Weights of a small GPT-style language model, trained from scratch on English Wikipedia: 565M tokens.
Each number is 500 + 40 x the weight over its row's rms, rounded and kept within 0 to 999. Layers, rows and columns count from 0. Numbers have three digits each. The size before them is the row's rms in percent of the matrix's.

# layer 2 MLP gate, 1536x576, rms 0.0932, rows 1417-1488, columns 448-511
101:545506377494528532547510456479516526533572519528550471573558463511486545500461499489512504503396552470532477473444398467475474541425521503522513596444512487491528504545475538535473521400467524
107:487510465430524568520468488466502520500480600505523509530539520506572517500535487524457527483505455477516512398469425452492545503479476509494493440488527538511547468510490620530553493572505522
098:442534485475476508473552496511477454410522518587499547435490494504586535524464484635504505481466465525496459519410463466572537426532469532453513480501507488528480560569517556487480458494451525
096:478546515541544421488408548535515530476565433472507485573538523469508507529532547560478532451468442508521460507524512498525493489490481521495446505515600535505542514514512525520431551489543487
099:519458504512544560555414545512504481484492538520514555523556443445467480514510448505550538566470541461453446539529484442472533397459455598530479506523489556496543588504464478517425512516479528
104:556476530499510512507503498417506509513467465478592481502515515487564497566461529520489495491508480413500558498542566461462500525556515474453513475507551517436568551499460508477421516509468542
099:443503429527514462521446503534576497523580469483497468523439512524469553594490469529512469629534548445501460478423438564475548550509547508477491488527499496571517506540470541480556545500542609
099:503518495512469484521523418489528488477557520468482561442552537457510459560448452569457439511487613423480521423450494478554534516501584493492533510488501522513520509444519519537500579553510514
105:438495436527505494552452509454508495459505590490514497542497543565522473533490544499446515474459404528510539545487492458420521533520485514561510528529501466500551516549525534493506468491413494
105:430563473483499463472534499593481479488482488480514481545535514508516450557476535460514497560545557491502483508522543439423570447493512462468576511474522474538474518476533615506511493483536498
102:505465526464450482484471601521568484520447449541541506413540495508453466529475597453501460537464459455485500552548518471504519498508574476522499506427515460466503473507496549490463443468504483
102:463530464501470496531541532600484600544539494505434473506464522531557439449451466531462512461469515544526531425478568455493501479525544504416491491587531453541512482504504571566498517559463529
105:546542545470454486508514510537478556483458424492460502515467494541483448498475445563370487455468478492486493523516555463550626450449437481543474525546505534495525473539519464508537559523470539
105:519615465561515479511531493539497428480515499461445494495524508479504470517494493542513583493540542437468446530500569502504497509454499535492544445469526505446554398516499466511522424557560508
108:464488518406506553498510441486481450546551418530523519464491504600471541497536414550550504533500565447485440578535451504498499527490520509472494427548577550530487542473496490442409541476504527
104:497502504528516522479515514505505563510535501476506537553523560534496472526480466546496616530460588438516536504528456503475452517496483561482444490513542463459534457500548524544466558508463473
098:543521481592523507540579504513585493548493495536459500510565549567453487467459486480546489499554471461514423542430507491458445453547497549500467533488528455478532467431492554513494380512497557
107:431487521540508560520546543545522501460439520517445480491543442509528520645441495518527441541529527528532444519477477512522501559526476447560482509506499586448482509516494581508508520478459467
099:495528485504508538478527541534511491548469508490578502540506436531505539525540510499509536544437511500473517501523494490417488517428501476465435520532464487478534527565534497464489557460458549
100:476503506467531466459455531494519562534449482404509513420455506501518530548479508477478547513547524492507509467460581490529557565533536503486520457474512505541500523500472447493511518478482483
099:508515477527488566553520480550516497481533448488484503499540528475510511540549517462535486555483508527471446480438567417485466475498435511535438547557568534519487448488523436439476509540539468
099:584538474503528550505599472546521469532517455523485544443515469501550502532535423478463514460472541451452508433511480488495489503525489502464466545500573507567510501439539474615523503502514515
100:438523482559493570466454531553493506513503505426527515573475490519544558541442518557473457523493527559457471470497463487506473488479451518463454530479493536574447549519519506459528487542487455
097:547480535533539496522639523569525495512617469491478543518555441506590487530450493439473514527456552500566428481429503470474477468542478516484469518492538514512466496590501565521435461497559466
100:427493518462498491386537536514525509441513539518386566478512442506495525485474504517433515567448531452449494462490480451475492518467566504572547450528512488544483586505449492514486538438522531
100:538499475527491429456506490481514522536476474531492481588454480535515499531540526521513496551517464471545481582500556517403475506495455443458516469523560515471481442498487542524437422554518500
098:544477502448561465449491519448517499488564461549470486491445575438475484505471523508539491471505446477514554490451463517558489406464529491537493456489526528459549524498567422505541515467461516
105:499516514502479552529501506493505457540535458515562462464471483519457557520522501496489457566472512508539445519537423474499461532525503379545600499560529457497495546515483485562474463547490448
102:465495549463487441517483519495520506502483511529522483459448493462480515512483516434475476502499515468429539492487470477506530488508473480520528499485538443473471444476483571512509534519532484
104:526478519519510564499520481524608497472529467479492523545459488483440483507490507480523475532499490584489520511469528460502528452478516524525529474546475501486557498491494467544507569512483591
106:502507490504568533553513424515500529466547501436474529590459481486465535487464475492467568585572490552467518533462477470493448473530536519561529551451437527513512471488512480494506501500554495
103:462479427425516520418403505555439353571500501503512558434455438532597490537534554543570405522536487539502506522542515489518491530507566507435515502447517509441499490483543482504463498469545523
102:533553496480471503520528466511478509453465497598475549515463473487498533493488528490464454499473477485493487542501464487534469554479548589509523479518508435548420537476482500519479499465482424
101:535401498562528523500429542486526502532548482509479506464451495446417533465491487554458475498479479529555496481469476506484478468475497473461560549487490546563459497437449492550501513479576459
097:502529521448469531436500465457549473474523497551463525475517532554509420468565404507483476489472513513447421509495481446430458508533461512525444539514488560530506537497485500477547464524513491
096:452495469541474524513541522461475530509548534559549520526549513561490539493446537479493500514436501381460529538477513525524444466503503562548439572573483488546469512547491536520478498504490486
101:491490445521587521578545486527478528484504516515517506449499495466596458425526442409549511469561507501530491563416452425505512483516515448517435538521500552471526550427493498505481507432526478
101:549563508496485549540507530478525543527411530510489476414532457512547466487490394463591501465446495543538499502508463516511433466528474478544549533549502534549525479587475457420509506460544518
102:521514551511497518515472496463522511516453471467520511535560517445483454543538481548485472438503563529476583532478479504492445484509492504449487452430538449546491466492484557500526522504501508
105:510423413526493525494505522519518462476515542510541535535498445513546498439518510494517463457442429533453556530483456454596427514503528417526498532451379570483575462530453455479518478431448464
109:480484478450503537420435609476476379508567499505490465522519482505485568516505450546465540506554523519559528580496597510505421535557460517517505473484523475465621503454527551489447491426497526
098:504486481490558513522566523542534458497539511588553511544457537531543537471484538500422481480436462454481449499558399508512551512454552483486518484411509406473496535464469471524408503554450468
104:492555500488552517469577549489492494466526543526506512510418511506506527499471487450593508501524491492484543508534457411535453523474541475532421458474448503403514493560589497527470476438466519
104:536482516507517463489589513569511554500470517506473495559469445516464497434437501541477543446531526506482467516469483503506491484483465557521555487513479414494524499446437463509494478516473449
104:448493538476466474458542482522522569537485508481567542455527538557540517497436490475464456507470491507493477565514463496511487497544548457569510501546466502585602528412503476524528557508446511
093:469526518494452463514455478532506523527571456549435517554526478492441513437437543547511544462545562478528579444553585494452488452500449529532469427534553391457578503509530456503587502448495540
096:487500523529541533504466485562544443504514502481516507532518418492498531487548533519473484525511447591456561528569534489491414478529509453433494521478531532431506500510496456467565473492458627
100:445510439585496533518415536454473533545546579462521472405517538532639544526455542442425519462602509518522449562503459559441480439485451504525529543478543546536449534510440468493518491476511527
100:448521487468460450520520529499473553526442511546546556476485518514472463487447473550485536467471507495552539510529484484497515536485490549480484467504574527537533489539514533479578402491520517
092:507451473452473461537496499502533548467447531516445511464584540528565457527456501568458517478419533495489528472509498443590590423425475496474492530562488512452521538515509469532489500489500475
097:473619477487512534405501475468489481447547515504517512496495487539428530642468523540451497431564526519574581492461503519552511462514559479534530517420465492500507500438488521565500562567514496
104:520423510517506465563479590506486472432528495555497595451483491512440508477542510543500577538536430490501503526442416442517460529508582561554539540448550458474522562551415529582518553465505511
107:520480495510502476522493558567472516494413537510411506502551494485455523555488449542446494440517528445489562493491532517512424511490504483544452538548509560551525486418503451500515521523488517
094:563468553474526461498405524436583524445492483535502495493564539536505517441561495495503507533510510464528468528503489470509437483445473508490507524547484495469499426447518473468480451549517563
104:430499515570553513550513504465524477541494479554561479501510590540461475543441594521506515524505496530508523424437556540467463540472521515520534523468528523441503527520500430514452524554509482
107:480481436501508459518533566434507494509479513455459513484544497522436539464538480492480558477519487506561451421477528465480518532554523539482462497495485480565448391561538496525496538477533484
104:561549533405559517635477475446501501531583498457546501620552522514486469521517479515500502491496511515479553474478483497474453468481495479541472451537519481485503429559518533527507576510626499
105:507473492446513455498556477495489486518481526467488467428498559539572526486556453437384542552505473380542497533487525453480536526546575485516537545497452562484483518462481521422557560486529583
096:481469438461452456540541523533495534437521489457476565484521464541538414494498485514472557477517544549600479560473468511419399482469486486519472493492570488515493520498511482446520511521552518
088:423524474491548481518488488481488495511460525594486493478549455558519463515436543534534534531471501468557528477547544556549462514487547541494484509480481553502469494544481472475446536522445493
097:522525509516552486566461478515474529481494522520486515539499428516496524453572529550499520541499470522507476482495448489452464517481530531577498468495530448501472481543490469500505460468450489
102:526572438495502530449574547487497524468516509538468456511493494546523522495557465481496507506512498459472470473491524518508537513596486433486516516462490557426457539498467536536531458465475530
102:507371476384543510486477451532475484600512501422502502567460537493525478491463481470543506489532536476513589520492549530504481543486474470455457486463553512471463470434478466520522531534432478
109:433474486546477491478549440505491487525481524602558529444520563513488505527445458480437467493535506503496504513496488550501468455469456566581537457487526507482482489463455512490528481551517528
109:445473520472492501474461498535479433524465506485473541548466513516536509545489489494461445457488444517471447517497545444464445514500476491508480440487472527436436521385466437472490426520554506
102:493556506428530540458469531473498492515472591500422523462486568486543498566551494521479512443538520494468472517491517456509599523450483513524458474493464567486537530465567538476491543444462564
104:506491524470521551528493533451474504568437485485489544520496489479532470500438463580463497563577467493513456514485564505516469493501538587476451465504477459515499439539453578449428471542477494
101:552516551514526513589477452548581532519534482517511495425530484550579599548552520484531534498502512532511523518490490455594524471568495467527546514523486522537526522496488492468466457536496455
099:441500536449530556466461488525490539536496504592523501533429441476500529467449571486559509520572475539537482583493502443506470530397461554477553518458454563528515485458491512489530464457443487
094:523523458508565471527527478497473530471507538566427478500491518608514505507519486524506504536556478419435480473483470516449592499553491541523411539540461457486463507460536504547489607484512538
105:542494500517548467458492541546531542550463470543448477563532568572520522458436530524452529562533507522613506470476464517496453469512550506504435553465505513493486548508490475490425489558519567
108:513615438587451526493538488480461570500466510528434500540453472400491557486483470519524513546584420537470551410356455477506503435495550441516477532458547538521523516522525423539497489496523529
# layer 2 MLP up, 1536x576, rms 0.0981, rows 1417-1487, columns 448-511
107:490466468465529489576539470494565476472578502471497487565528533463517496515518617496530447555495549518514517522402477495543429484476545466472503519455530476511601499535497461480484502482565494
107:456552499532507502496423511517506499528463514542542530478466475540501457428589477486499528481557528427511474557479502485493453507485488579461489556481582506438449530525493514462513492533507527
098:499549515542558488539457465505492457496516479492439502514433453520453425473424590493500465434512459519539462550533533469510529485509435522474524492491499492474503583464512480454469536521467477
098:475485591558537459481461530507524467473466491497511444550491421468492543534481542533469483491443502466569482514506481485516543470484506503423490473447468459504536489574482553491512470519558533
099:494505563510532530473498462529499496469504560494521480464541592492432567501432558545544484472508507545537516559464490489523516529531501479555494480493523479472465509512501519486513479525483531
104:521491498449565512457466510555470537464489488592481539559538573503480372499468508551556554441524512608448479449501489531455446492466466515477480539449507510524359415495567474421563527555518496
103:480520567469417500503509557518460494486459488508425540461465546511486515497489538487484621483465480621443522490480506569527499430497449515587568490540531472493515455465494458498516444455496440
101:508534467578503492498436553489527437538473542506524474526475433503500514431487461455540435508456474519573477494484466491464416500619494473442553511463525566471463485585524455523549496565537457
107:481530502517509468500469481539513538535522553498489494557445497499544567488458531533468456454528497548418532465475520527559513486505478494416501532519514529500426467546483559528537430514512508
106:568564452497447490480497478509493545540488520511444525536492458535537525523507480475472442506539461525456617515509447543530437529500456543460450488485592535476494471508493474545518494507500453
102:434508539488502509448476508529622469504546478504454467579521485467570479489496497514439525503520496459576534437439519507516516459497452555525538512520467390521495436487506453367532518529507449
105:530535511564513538508463470533495430435558534518482494494454517478409445486467509537456500500538553447548516538477430514597425470533537486579454488435503477525533465479494519533508511495471504
105:461541509436526498495481524515502508461516538578523540518494489459454457508536523558410543526478518435463442510499499456508476485480534559519419485472555512446551498518477519491557466542505521
106:539504494558417533490504528508519464498585598483456525545528431475458394509482518449506408580485481512490512466564516445453524500450526523519517535483476472460490525505412512567463558489545501
104:490463557493486443552578481466505489485485527473491473501495470463490452480472556483535486472478502486526437523451473515536429467507551467459385510498500519465545422485457501487511457468468509
104:441520529547485504531493510457487492530469533583554552479487513540462516481450508538466579476522512518465474510479487542487479541559558491520472516437527511546442474493520485437506489459472466
091:500483473499538499489510558484495513479538472497557504471486528442445497522467474489556490496452503475495557485443529549507494558543489524529464563498494492492546508552494500454534443532501459
109:442507468534497488510456483510466476573560533540528492513583491453549490524531480472511416573481509515500498532447527528623516485495508550533483489622549499511543546563494583509451519502461528
095:525488532431503494454543495522488472458514497524450476530425563429440517506476463444492484561543519554533483504530497546427512481556489488490462574411530499563536570508458463454491521413481525
098:484525524409566476483453556492499447507536535502440470475453504554454546523450539508451521538541514497503496509481493468519570514494494482545421439555485492492450452518468503430485446545423528
099:518549480504515463444515506468586544497542504520443499467539502535522501495501455546516470497475497419462547406567512611506484530556555488475510572528556491551494492465543536489499541504464432
097:512458444505432575534504538531512478502439487447558505529544506508463533564530496441470472502533484514464549505536454464464494506435520512507561555504471487544536486454524477531476504511496480
103:483456504517493511563426497556539459476483532494435503480545435496537456417564548508555533526405467492446531535436543425470471504511541472500534540515481479578528563478464401501472437465565482
093:537558506521524541493496472422523517504444445556534471597501533553500560468563464517554506528494536543512463452493448489524497532507568508484559497489492563483530492450506513465488456474465531
100:484518467521569432537472511551492512456525493472529448510511535514541516500452543452526447544565460441471480471494505495534589490492466451480361532529531542498532510529433531489515517491573506
100:517433470524493464534540535454525461489484510524522482534560575512460532502535588529478548512536483471404515495542449527505465465474488539485527513488426518479516509488498516533564446442541471
099:508482485532497444545491489503514531596446469563408479549453516461505488466540461486540535532529459475495499554571461574551485565520464510432476519492503473547455405521542413512535510501543482
104:529518480522523527478500455491549495447497459551477481482511526521473531506565548518495520517433563514456516515501491543548527512494510549534601525471406481521470495563498515519521555529489511
103:475522496499517558466448521510507381532526448520462548520512484490537606460525502501513482459585500483532495449500546496487545543497468460567508468566559563489547555462513502566492513516480443
108:498547573484462513425564459497468493510487461584515478485549506555496468456496458522497513550514472561487544476490466483443439513567453468532539501486477492495489544523464532466479424438447491
108:581472500498460491476566446513567545543460432507413498559539501505466554517447479475494457456571446484482460506509523508540478530561533495580484502478491503476528527473585574576432444474503507
102:469438512450494505527464473557448445550587469489469500455507451551532511497579525567564499474529459467582474459491499461569509493550489507476429452466462509533453413530531491527424491453495458
100:478489555488449483499521609449534373517542400578468507443448576486483529540599549423474519470557465489549445525491549500513461509496530521472471571524533495469505456483545479491487451475479545
099:520487422515485545517512499485534466502530494482534491501544519448435527471511509566476472517456456508582544576511481522503525454455519528493649517482492479560491522514465530500421531468498489
100:444449485567509460542505528407459469528485527514461580450482507513466519443531575535474458477521534482593503495509523529402540547520511510427502517541513460545533507413512484521465506443498541
096:372434512539440497497548496496457540466418588594570551525524556504472524451567492508531425447498486550473508494458522414506479502511527532489494606570543544551479455472507475464529470508516575
096:525478530503452505538545498489433490446500495510479600506534465525526531476522492546446547536440408494497487491510472499515482541496547422524428533521434495464516500504553551428546527477531516
099:464535514447533530524515544528556510472485597492604499495470502431491569558507481453473474532539480563489484469432549504509486469461565509478498481440439489397480494513468489541518458557517479
099:510527587435454510511482497500562521469465471514500490553464453467508467479497522473500505423445596510510492535541545510504513531529512468500492508536514472563545457493488468478509488529415519
103:578578582495484485454517469478500552487523419505451564467494555550480502465496586417499474596448516543489513496576514528523530467441514467463570537463448478502459486527470531617427523497442485
106:500477443463497545563536436536461565506526520526504544462465507518445469511506501475460431480428513574493432544514485504518440528423558490492401557490510548535495484508477506525507510546375432
099:484540482535489491509506586441465476490523505544465539581462517447579529499519563484528516498452549465463483493640530526589520562500590485475519466501521491520503527415513480562462461461481496
099:500426446438478530540498484499516535469518487485465523498498485500474498494450483487447462499550469455500571588480543442553520455520475502492513537496533524502467566498496464506525470485559518
098:497486483530445478464470462607440539544533520450504521439504553387482508442471468455544565490523462474472418531481497450516499428463493454545452503442492439542475556456527542459503514536511632
101:457510536468522432488459423571522509471541458489488436434448459425463481495508559526495504558493486454504464471539503562471535353496495582589459566502529503466532546464480423506492563472561456
090:427513500435396479435534546530501431446499484493490508495479494508527483461608473480521487448455500480503523388497515476499535496465524514477476552510555485456568521465505496495611634499508446
097:490516583528535569494466511494502542455486451538468488504511544514445539489434470511568478512551497526457510492464488493544529446557543494457559503530542544493500495514523520466513501491511564
096:414535459506533410546568473528517468573477475579542479523448469508508483538621577466506512483504570455439528458471491475504560501520487558513504418528545486454421542449455493567487509434541477
097:476505475502561416489470458449501590580524463432533460496547470502471399567518570487546502491415523462522541506471539531541539520525494538490450485484489460473504493542473426518485445471499432
091:532513463471463505509535481514527561554512487515556485483529522519460485544519511507544492460514480506516559504408499493493477491419517517573512494516514512457465526558501450468504466514487431
100:469424485524550542458454495513539495496518412489456508422433513523468484487478554529522560511450539512506510490571432520507482499472502428516446486475431495453464507481515504498547507462505521
106:498483518543479466450459466572482499545527490422453497482487510404504508547442575499500582503475488489579463456521437471518492507575522546569514441511467579504536533500533430456578465482507482
101:496504396533488475530450499457574477581521486486521478482483502458487527517525431500471536545532455462457510483459469500530519558455516506534493446579533531605464471602488562541505492496514459
089:520494493498462496486526503467434484377526516512455524512534521524540557452520439517478468500505479480527454515509475534527480448494523457504513425518527472482520510521486536506524516488468522
112:459443572533532538453485518550479521502533500453523499469495513460517493495525489587521507487437536508487479554494486491460485516494559470488507506502497437425513489558530504436567485499441493
106:466470494458489460542565427514479520469551514508480535505484556511483512488481412470505511461509473490402484516518496505435511421461446483449512561509455532503469499421503530505498529533501521
103:523561492495521514522509490502507531524499496488389507535506505457500529499461521431505593558581553524527493471498504524454473478503528466562453484481510519572513465561554512477555489532541499
104:430505534465410519510427529518463517495468481497467539492502536518540479535510494453449440507570574428535528441434496492590508531469507543505526525470436508493511526489455528476436464483472445
102:544546487499506595465433486460487445511474486490548483477497504479514520449528538443444526541457471460528437509523488521568477424530540561504553511513550485464526556475535463517469452498541505
090:455494515478584496448481451461513498570497505425468484490500460476492528507458446554522535514544516551541502510554489525529517509465632482556483537531521497546520503552537479512515449565472549
100:488484494494458573553446498500516514419478496481477510506483524483467485493442496589465451515519531515477459504488502443487555527526482412539410498404463519501379504492581523502443461538425519
092:426450539463432515521517550454475501504481540536505453470549480540538530504445553546531465552486402505489537496521434469540543502472575500492503492448539527539494568555540551490593425450442447
095:503426461530580537467500442568487504528562537480547534568498529521597448511448632522441497471499443610477528492462483513557531548433542525560537558531511533531489513548521506518527521499491532
113:534432419526485554490565548516489514571479508501542497510462563438510471468466521475457462561488490482521503570531506541529521480480518526576609526545509492513480474484490416493599506558501516
105:536589512510443442410519519490546517508481513454436593518586551565452509543502444475482500566451481462499448517523475403484464523454501443547502478463450519501514555427542494468530477546513553
102:551480550558418561501543421471526525494563476586502588488491532483561456521487493530479495488472549540487497402514420547514497467536506505480453523481488495569473473440507397538472434506438520
099:509465553549481468416515484483471527437517498450549537470493493502544535504444462487493489440514459552510560492414430497484567470455550514537510478477520483486544455531451481547615523535514581
099:459519462503459517496472503468569525506510536490520443424491533425513576505550461470495571518500468509466546420481564504513457487538476514531507490476438403468514461501501486515541548478484520
101:567604487468491497492445530494440519499547628548432520485509548508524509465457510491536483486480601490510473502445543477484514483479494509512556521509527521479468528473466499426483460473541514
090:455474536511497512519448562534505431465495439475483453497554441460480495496465458540579468469442487491369483433547493505533487476559513494532480485467522489462507501466466527447476453475434510
109:502456597558398513503472438530483532512466432513467480442493533477482495515535563487474516498488498470488557462490506517475468505490568539504481541536536496550472501490569471472445494505492521
# layer 2 MLP down (transposed), 1536x576, rms 0.0712, rows 1417-1487, columns 448-511
068:490538487427426461491499504527489713460482518493524491512502499426549520526471486496479533504502473454518490462504504547512493510487523465509491513499447514517563483595527463492491491475480510
114:531458412470447501529547490456492481460485437432539512572484503524441456518503530538447492460550466511554485439506544515502510519475504510545499502608527457501484514534501507425465435569491617
101:447463464450538555437530480513534506522549490475492492524438495550555517473527529490510524512512479502532581447478520488528491515560528493607518473577518504506526521536512519530531535450577521
098:551418493494448511495545543430485532536461576475439485534484537541510420539548507558553499545509506513494498612491504473524467465508499466458474513359519543558484471490438509521497494461512538
100:500491451503492500513432466554526565471442489540496527463469484406546470464587462495356493520588505528504533523598520504523483483492457468483615456535555490468510474474539546505477507436587508
104:582527481414510508497463501488455549526545436499410397506520562483491465495501492538481517502501510463551520496468457522583503487519566426531516493479531483558532506497485450504493490573500545
078:489489513549476546448488513506480402481515517479534494489457492460531500484561472539530497548477512455474481511483501518526497502515540505474538490546497514434563406464476518494479487504528514
102:461480485531510484567542568534494449569589491587473512496499463458523501502467387481509536513458508407514520475506555510473521541465406492520502442524507542523453547498470454442470420495470447
097:487451493592450520489539522420498538512501425474459447506500521498622483483524455525457505525419459490480506426472547490482544537477525505484440481385491546505464450444491561536528503560515488
101:531505564471488512508456500522495476461490530444490478492486440512498540441504430463526466434522463401442515484560511504518476499436489482469495513561431510600510491604549537478435489537536561
108:487505478525513475529449508527484523522568513464510581499437444590424506481588516540541504485576467507488499483487499533577503511511465449463515470536496480433544548442435496456595497521523480
106:451489509520440503503471488507537523561459490558508533530525485488478498474468506501467499494564540498503513462503460498424520462505462478484451490528466463505582482466489466599523457449451494
101:513516545583468593523506535644537512482498464507406446491486461526470486568531555504476434462501505470450455504426601568447547506565456500534467450471473487541522515354486483478592571545484500
106:519511462482454477499509493454542533517474500462435571499504516415525453470460568486494455502462531553508396504459542467482466528566477457452480499487537465561496529524529540551500513472480464
089:479501513503522497494482391582520520520476510506555438496501415476592541526516552483520534530510527429499512524583463539486452547495446421469471451534516522468522518436515513510480519507500545
106:481544507434482445452490521510463453467478563436535451489554492494502485472504481485536559472488599495474474489481515422574523519566496458598500527474577522479583498511502468541472533487523443
092:501495498407490518486504492499530441515495528511542537485507548481493474483532553466533515497514492460460467475524470552560512458515476514451526507451508540498509527456517520466508553494540486
099:521560483543451475452496481545439510434484528486436520496474544495495502517418486546543460569531444505472493499585508549483533497503567521535528474492516545473439538474497496497489522488528490
100:517466479440477479532425533454429463561587451532510499529526530524512494477508468490442519579503424542491538543442558457580461510488504534540508487420495474509544457549461541521494471440439469
100:511432555544438500536494516436579484537457514594440533543513553474486493468461492558498573441498484443523541513521547560530467404518515524486504475520544451566505527449518530517501487467397486
107:407526568370540435465504501535536519479572512523467482515455527483482562474450550514544454533543477469460506515508438511492519484566542477479486489485576552491519485522534453496437359491456481
099:504511529484557550475450510452485537471492463519514526439506506469492482522524501529556516493456483482473562511562527521524446470515415533493429472438530501534508458533503495521434508467478457
096:499475433493517518476593507544606534506544503484502513424548497473503446432595437524483462432553518479484508534478515474455533531524439494479481526550472582502575514471579433545469554562529511
086:538478587437562502512584513578491470528504405482511513483535493528511495505468460444479506513593515529508513566534513544510537518494452546424434551455510415499456474454424479542502529525524503
099:505516505497501509547484518513542446518476506505534420499472531537449559407493527493512483431478511510511466538483475498485500560553531593531533502533435545497418519524548511430534491500459495
103:528495489525475641496470458481503426554461510486494443538535563431424534510515603540494491524494498531534517480454468473584547512521484474518519506447470464594418539463450524523465488483483485
101:528460468505510509502497541486448578579520441546484332484498462466578541558489444468558511476447487500505524432434500568505441469541527481564469466483529485524520531586470469561538474542543533
105:511515542513568457585450469502536485497504458465537494462511466580474488506475538539464575507535511460452529457507529481529423463437508491524446431516514475541457507561504464536516536478420532
103:475519551464510497518521496438419477506516509516543519514513537485439532536523502432506504555482447433460504564432534487500580522458493463581477458425467524503472530509469471525526446500508429
094:534508549409513498509443541529494276507477445495470495486553478510558531577497497561526536523542457502530512530503518503501489504503523508469477455442486521520481522526505473511440518579420554
108:478476538492504373451498493510525628507503471568496542487493508513460488460435484462432417502467496525519485502526560516466539478537496538524473513494539453456453543522513462508501474447492494
094:415477467564490495460553488518479480508473482460492490524573468565522532417485534400517517447568511575532592490489484541433494491531475568525489543447581536513545544493467505515497488517581418
099:439412577503512482580467484440494513506468430477441450497489438449560508566495518451445506500461447523509456501532510557488507518522470557473505491449528484564484512469457532481496460499462470
067:524554511523511502512507490479502442502519510475466490521435563527520486514480544497526457513494524509514469452506526546532514525540467491508548455472451508490477518504478547454536488538436486
097:533442458537527471443475427538518471513542464511545550519578559485516455464474510418499470493560480530491438521423443486451454456595495503462467457475434481432519534615472458546480435487494454
102:520539494498495513490534415464540565494444516465521510481506441469538549565619532549445548437527537505453487508505502492467464513429521455497539475467497518457556494509454484520535474475510515
099:489524514465463554526525496576485471479431496545406520511477513527513565446474526583508580499537560515493486404483482466464489427443377494543487530480482478491578515391518483467445528470502485
106:470526443500473579456561488425460478534606507528541412476511515514570439538448514474439458552507467489440488556495590495575458510513475535443470504488508515547469465475495454580550465505608506
098:482457505532502550578578491477459472464474498494578495453507512527531469449464482469484494530490474523517505535581576475507487501497513524579488534514465472519476430503479481524571533480489529
099:531527507446510494519501525465549530583469462483487465566541553514498547489503457583542471489488504575553447521464465509479520484602548518468504425454448533520548452523509524491433499492447428
105:447446532547434532534495515483513508482553444492536505485442487570429527535424472481609492531509410514510519476522537494484485524472578536454467441473557474499492557513523485462530495560585477
093:450522491492481553464514456519495438456530472530532442473556505495489460534519499527549478527535411512501547490492538581581541515533490505467505546588510520545459468521469556508523496452525454
099:502528448558433498441527547547488437472433506538550562492517511485528532525477470511483494489475482577503504425394529465436481527566466485574564515524460438475498468444426457505562460550475472
104:491503486441526512500423560445510524492504447488521486541522516491546478491568469481499489509518527550431518437565478422521469493486601532556532525510589526434431493588452439479474457455560568
102:439480550481530536488477423538551451447482607452505523479527514516544473529427497488451491507525526477447447499502454460591492482509514561562509532522564515556579492509524509497546442571562495
098:459470458410532523523528520548451390492531475456533478505487525502408567505425438564504481470458405536515524546483518540485518518508508534498515445432471555468577532492507484565482474542454478
100:536527445471446456501544521506503514501489514477540471502461555525471518525465533427504587525568509565532414450530483503449505545488522475525463481468466452514369452500531516398572458550504433
100:490548488481510591491472541455552427514440530463519455489528492505440477557503478460534535499496483492574594494501514539497512521486464513439485565472461476496499503527489506470509494512520489
100:509539479544594452508499479539463521502533508506514466515516459491458557516499491521528503448481522483491520457542483493444499443540559467541463493530478509503499529511448521522524421427447559
091:491473500536501544503414525479482489490514517485485509532484440472448556524527584470513512524517442477528477436488559474524471497453506505463443508480416484498491436512570439571529550468534557
102:464501499559516459539467503499444452479457497542517466480470456447513582551481507475508506524516509568476525525508534474467532558450444580494516482496507543469471488527534511530564540450548599
109:502530544516567470471512541567495458445495475501553573500451479481572447494454475509540506429542510527490550465491516592494455455476544449487550381514479506490549521508513586493561444484499501
102:548514505442503525468459510454553491480473532544510510506491571481444542463480479539480482593453471496494536513519508471427541470520525504512497502497457476528443457492461500535513572556504510
090:465566537505505554443462524475483494501594460506481462443516484491512527457486526483557521512596473541526499498463523486478429519459539521497467505502538440519472509526498519518508496552532487
105:378438452472505518493461559480560427506507466444484528483553499518536538421535412495479526481523539510449404490558478456519415484518470476483508529438442448461512421525472503487566529494484463
098:547508424465486485490509552526540524538520532493480565549522530485491450550418572455512517523471503552527559508521497474468483540516528493471514487529528498495476507474451458523467549458501540
101:513472473446453502443508483499397575509464528472552571527510455487388512545495516486578443476484433483495525473496419549535497483492572521501454530423482547515456586471500455434438474511498458
103:607537461502479509492528497526498354509549443442434529475470561429519438485512484546508473420498572505489556463490442470544504506452438482519466464457519540467488512527518510451488500485453432
097:477454465568506537497559466567487460570489506465428468443495481513526451467494457540475485538508503515502531469494554481476496442477529451552557540488456521476514505520523496510538496482530467
093:533529499552443479471510501477493493550457505484535429511497505504553487523539567491464460573445428539455417552550567542473508559571513470472475453491520427523482556448514478455557542457476453
103:512470523495562576452451422462412394476501540527508431485527477552543468475544427469553523497443495497504498529592487516547514496486481559407506495504512485494511512487473504559510542481516450
094:538456470509575509485528466502594571456467469450488518430510556514448507487570454501496479502458464485515495504543453499487486482539585535419584515537459518431522515510554480512517471498483483
094:512512568486461502476462471504446435499530443463433486496471471489518579493485510561579508452497514564509489577525487515484469545497508449508515528423564584531494502543509500430504545593461475
110:446509545505437527483543465535423449426538549409539478477511450486489464504502533533438469521562525506488525493493526570507466541506472479519503558494473486471527505522482502515509532500527493
102:513509472498450534560440507586559488581516454485559471450508486476468527512464481472454498509498512497492517466401462502437455536539476481443462590427420514446448606509510564462503468489512513
098:509482437506537466492493529505536505487492509521474495477448567465481549450507523459508495450555507456520435507538495488471568463527513522563553500489527402500591518478497479562497508443457462
101:587494506575536447422474480497529505489430460561578512542536518576494464552500468475427494458518536466470516548517435525451523538511500507496507541529469543523458464480525568509558523534541429
097:462534458434434538585569521518457432524499470536566475542546529493557444509455481537476537491480523463541455495485490495408497535524480469547503520434502544510548496518559496444500483453417508
103:430534478503494477554448526503514408468506482522502497462475505495484431493566522491550485503559498539531576443474515531500452466459499509535497510542455500452499501467479541527572414540542502
095:495539496530505463535550454505543482513511494452531583445464540481478495504464534454482492533505518571526498532504486474526486453479501504546520429493494506524486486497529467493514493521525426
103:471503481490474560472504459578460503556505550448485478496510468515465590421543521575520416477479477517485523468516398498463484454581560555500475511437519522473480579485554495491519595534456563